config.yaml
num_key_value_heads: 1
init_std_down: 0.00799
lr_mult_qkv: 0.7
batch_tokens: 16384
dataset: "wikipedia_en"
Each number is 128 + 32 x the weight over the matrix's rms, rounded and kept within 0 to 255. Layers, rows and columns count from 0. Numbers have three digits each.

# layer 10 attention query, 96x96, rms 0.157, rows 0-95, columns 64-95
063147095112146126116147124130142124088137116127093163122136186110119171110103090099193134180157
046128047052119160151155117108145088051154151176101157153205112096175119178078134149207085134222
188104143134165176148099147175104168144150119114162106086115086123131105133134111140137121135107
177120133154134106106104099161072169137110085156139096144122115172090172117189163087086115103054
150121164177156127144111100094071164170137112121138097105112141173109136142143108104110150161101
103160110099126152130137124088144111082124154132143159131112123102118115119131099111130100140161
094122069124098152149088122107160116099172116119107104157105132109155077148127141118204105104145
167135133146116129119153097093066137129140115129168101054133127155124122111148100162098152163119
183154179173115070148104108129088163190098158098147114099084119120108170098124068104052100147089
184119091102128135127078101095130140116151127188116128159132135178157123148145172115104109149122
100081186105126186119138187141108117151113088145128131154139181163090147124140136121120174096122
178114160108133118154167158144129155178108210114148126114080165090146156142163100159146147152073
081140134121081179083173139125123116107104098139149139125107146147131136168194140135116155109141
085158140115136142155163095102156096075207155193070128118153180076105126153121135055190076104143
179155138155111122115129131082147135170100131142150139141107169186146118131152130127096149186088
170137073110113108208080138117102143132063083124137115170122102149099123116184100126151122164106
094112135120120117105144117110112128080171140164113186127151122116151111133071165120154102110171
119137110092109125115113135118152072115153111155095135129136132121119137133120132151143141128145
114141136151101109131104041180102089137062127123149135093106167101103096099096121124083122115087
121128113092157163166120206125093093152119140114131049179124108088070157189129123137168139152126
135092145112075083183143084213079083121098186144113083208103176145100099111035131102176132146079
092084108097225100110173109127064145104157129139117177022051134200119130109061157133053170118118
139117128125120126121145055126122172162096117116100150110102094146130143122145113145174181191089
151107103071123131126207106098145127090138162127085211077151108184098037120164063165095124077093
153117104062137130109124093167154091152094154106176156088078139151135139147153135046132155108145
093120128064170188126132162117095128134103142112163163136096091107169145116153051150071181161080
159105105149194133094101084118147170078095085106153125178165181094115108150038135101110161174121
116144111097084142188143177166121088059121118145190185213099119132095205152139138117092072117053
153153085090108142054170177104170107218141134131143133131056125090085140128084110132064099140113
102157104060171149155190066079114104058092096171106110110138129175119166232191142167121140129082
131146113162132138130149162089154139097089135150155107129200124096081136129136129185150141150136
088160161067178093112074099173145066076132155182105143076135146139171103143160119167107025078153
075121146166115093092123124131124115103115152128117115139116153060134132150095114188115131136119
133113083139132152092125122169124098145139147192138141173106146145146138143097136136097110134106
192121169132121119107152110141135142124142158109163105083071061151123101161125141140104140194124
180101165163123141150121107029129138136100156144114090086132088152123127127125150134127096133137
127171171123144080161115079120079190139128108133125110064083097141090128079155101128063121140105
130167091120109145136140125094120134115083120159110149170160140116133112146131132179141119084116
092144140152096090117143088131153154137116156165140125151097169133142188157113137049120172146142
058151145157167100147122115130090159156144102085176100104082076173079139160079139154083136151106
103089205140149120166115163112135137152130142140171111116052173126099120149192183094089084150175
159112129108117141127135140115124078140111148167108176118135122148147083172117143139192146087118
057083104115235125200144124102136081084154148125149173137177143155132080128181120180050138129171
152080096138118072116142149111127129121125153158107141048064175072088154141112054195095164106093
101065080134147107107162197147108090101107125081130154117089137180152205159079191146116126043137
100092081117140127122148158093195139147088045158156127075144150144138069108223107145146142122150
126115157130108128146114152139150122154166124100119183105074124150121185133109103114168083141133
097148118118139032130135133118161183128086081112122146146103102103112094115133141102113090152124
130073087095169150146117104135106148053171135200075085080157205204170117168137075152132175150143
142183118098121129099122130091147034118090094198147183111138159114095112154071161160099113093141
100133078151167163174137184110116159114164142100106174172090158099142062112131076164121173121178
098181168103123104123127156127115123154130017107139134134143154146109093066109106116122069140108
122158180162115184144078155135130141110145071109148099147159140100107106096111105156138125122138
116134114170175150094175176104159066121135151151189180174175095129121063103101126210105183118084
116110097137125076149109139136187079109085135107220133074162126080077098123123102147139104114074
117138137128185126149058196103094148150162153118119082116096140165093075132165164160150108176141
125194103086089138136166086119202107136113137150090136175071085109111048120141160115071177133094
185085129119148094171073147090085097147116052113095126088083135134096154131087148103101179111150
139094137158131104063118116112115102092144071153146109142124131071137167108122104148140143166128
054125090151098142101099144111177204115101150102150118203119125062107102102181116078174122139108
139154107137159152126122111064144169134170062151106156158106114097087164137095179116129177171102
192074088119132083134169172206091162148101136107112117180085115169168178129090182123119119090104
105191140100078147074203109180174096132088088111090151167100147102189072056118131136148133197146
178104145110102090056109069110158181179097067114136134130115126138160083165082125066111147112140
102180058152147147084172121083172164103165159208133183160122104220161093142143109137113123158144
206153122116112073170135113173157154118119158162063070182154178100153135121136125215084132137147
118150155152141093118119100174107140095148140072143142086104113111099171071119136070081140164132
148128134141125214134084085125109121198120108101180106082117084135093141123139117148079162089116
122122200129122159120082130114111144119112085102208111084141103153164081109171177138101096181139
122121179121105140106146115120163114080115111213095099108132136165129093110154167163137063125098
049087124104059119128122096161164071121133125146143152149134106075129196123148203124166138145128
092159148102144157141109096145113097106161144120232172078119062091120144107099149108124090136119
127151089164186148192159125129086185123150107071143091143152126168117146125095137095128145160119
146162145147159080159217151144148106110156073118101180118151166132147144179123092160118158117151
180098123148082118117125080140127162077123167120164084098102153142090156119138099180101150131194
129164156144138181097113197086091149146099101163122121075125134137111129147124087175130120125146
101125123113068125178095130143125108083118101159072140152113190135085155153125150143110106129149
062149083145104123109137141154193045087112141164136206084167169128111119118169087158150137101135
112175169085159110157156081155160102100164133128129106131115089195154070088140197094094132137094
095078123125129092170173087108109118155097081071162163075153096147127098200097146118204127133177
115132067124123121100107137153107121089108090135135145156114142132146109114138162137110171122146
100128168058114097106157155130141158117118129130143144089106116181117064199124121128126120175128
147146079116118155149060071157072162132102097088125149144184130085183111172113182132163108121167
123154093032072114129139186080134130111093110057090105110141057091116032121091159139129174117111
093111114104090108124185144129181120175151109139162094151165177185125162101124075127176168114175
146076223164172139156158166130150102139074152107106106142136172083121150149107179164121169105147
126106086134137065135164125119117114059122119102118098151116144086110135068112111182127189118164
130164095084133117134111159129144090133136116105085131078067095139101140132154130099146161127124
137108161110147176173120087175118141125112167093112048125098135147085138136100164181091183120129
134052150144195144108124104110064188108117129162104125140144102214138068118116157106130158151123
187160144056058101142158095166162102145172137161087122111092123130143131122111118142139164102124
133166091145182133137123086110147163152156128127092203122137146078080143091143116111086134123071
104180118088064129100105179108176108138104150133146160149119137137129182074173104128105095150117
159114093163145098162158124130135171100128093140050091156125128104153056135121086136152087098104
111093109149132096112096138112217167170147072183136130137055094167081121148124049128108137104144
115137113101130111149119063157122066108135187158143107166114114109069128172118132134074177125122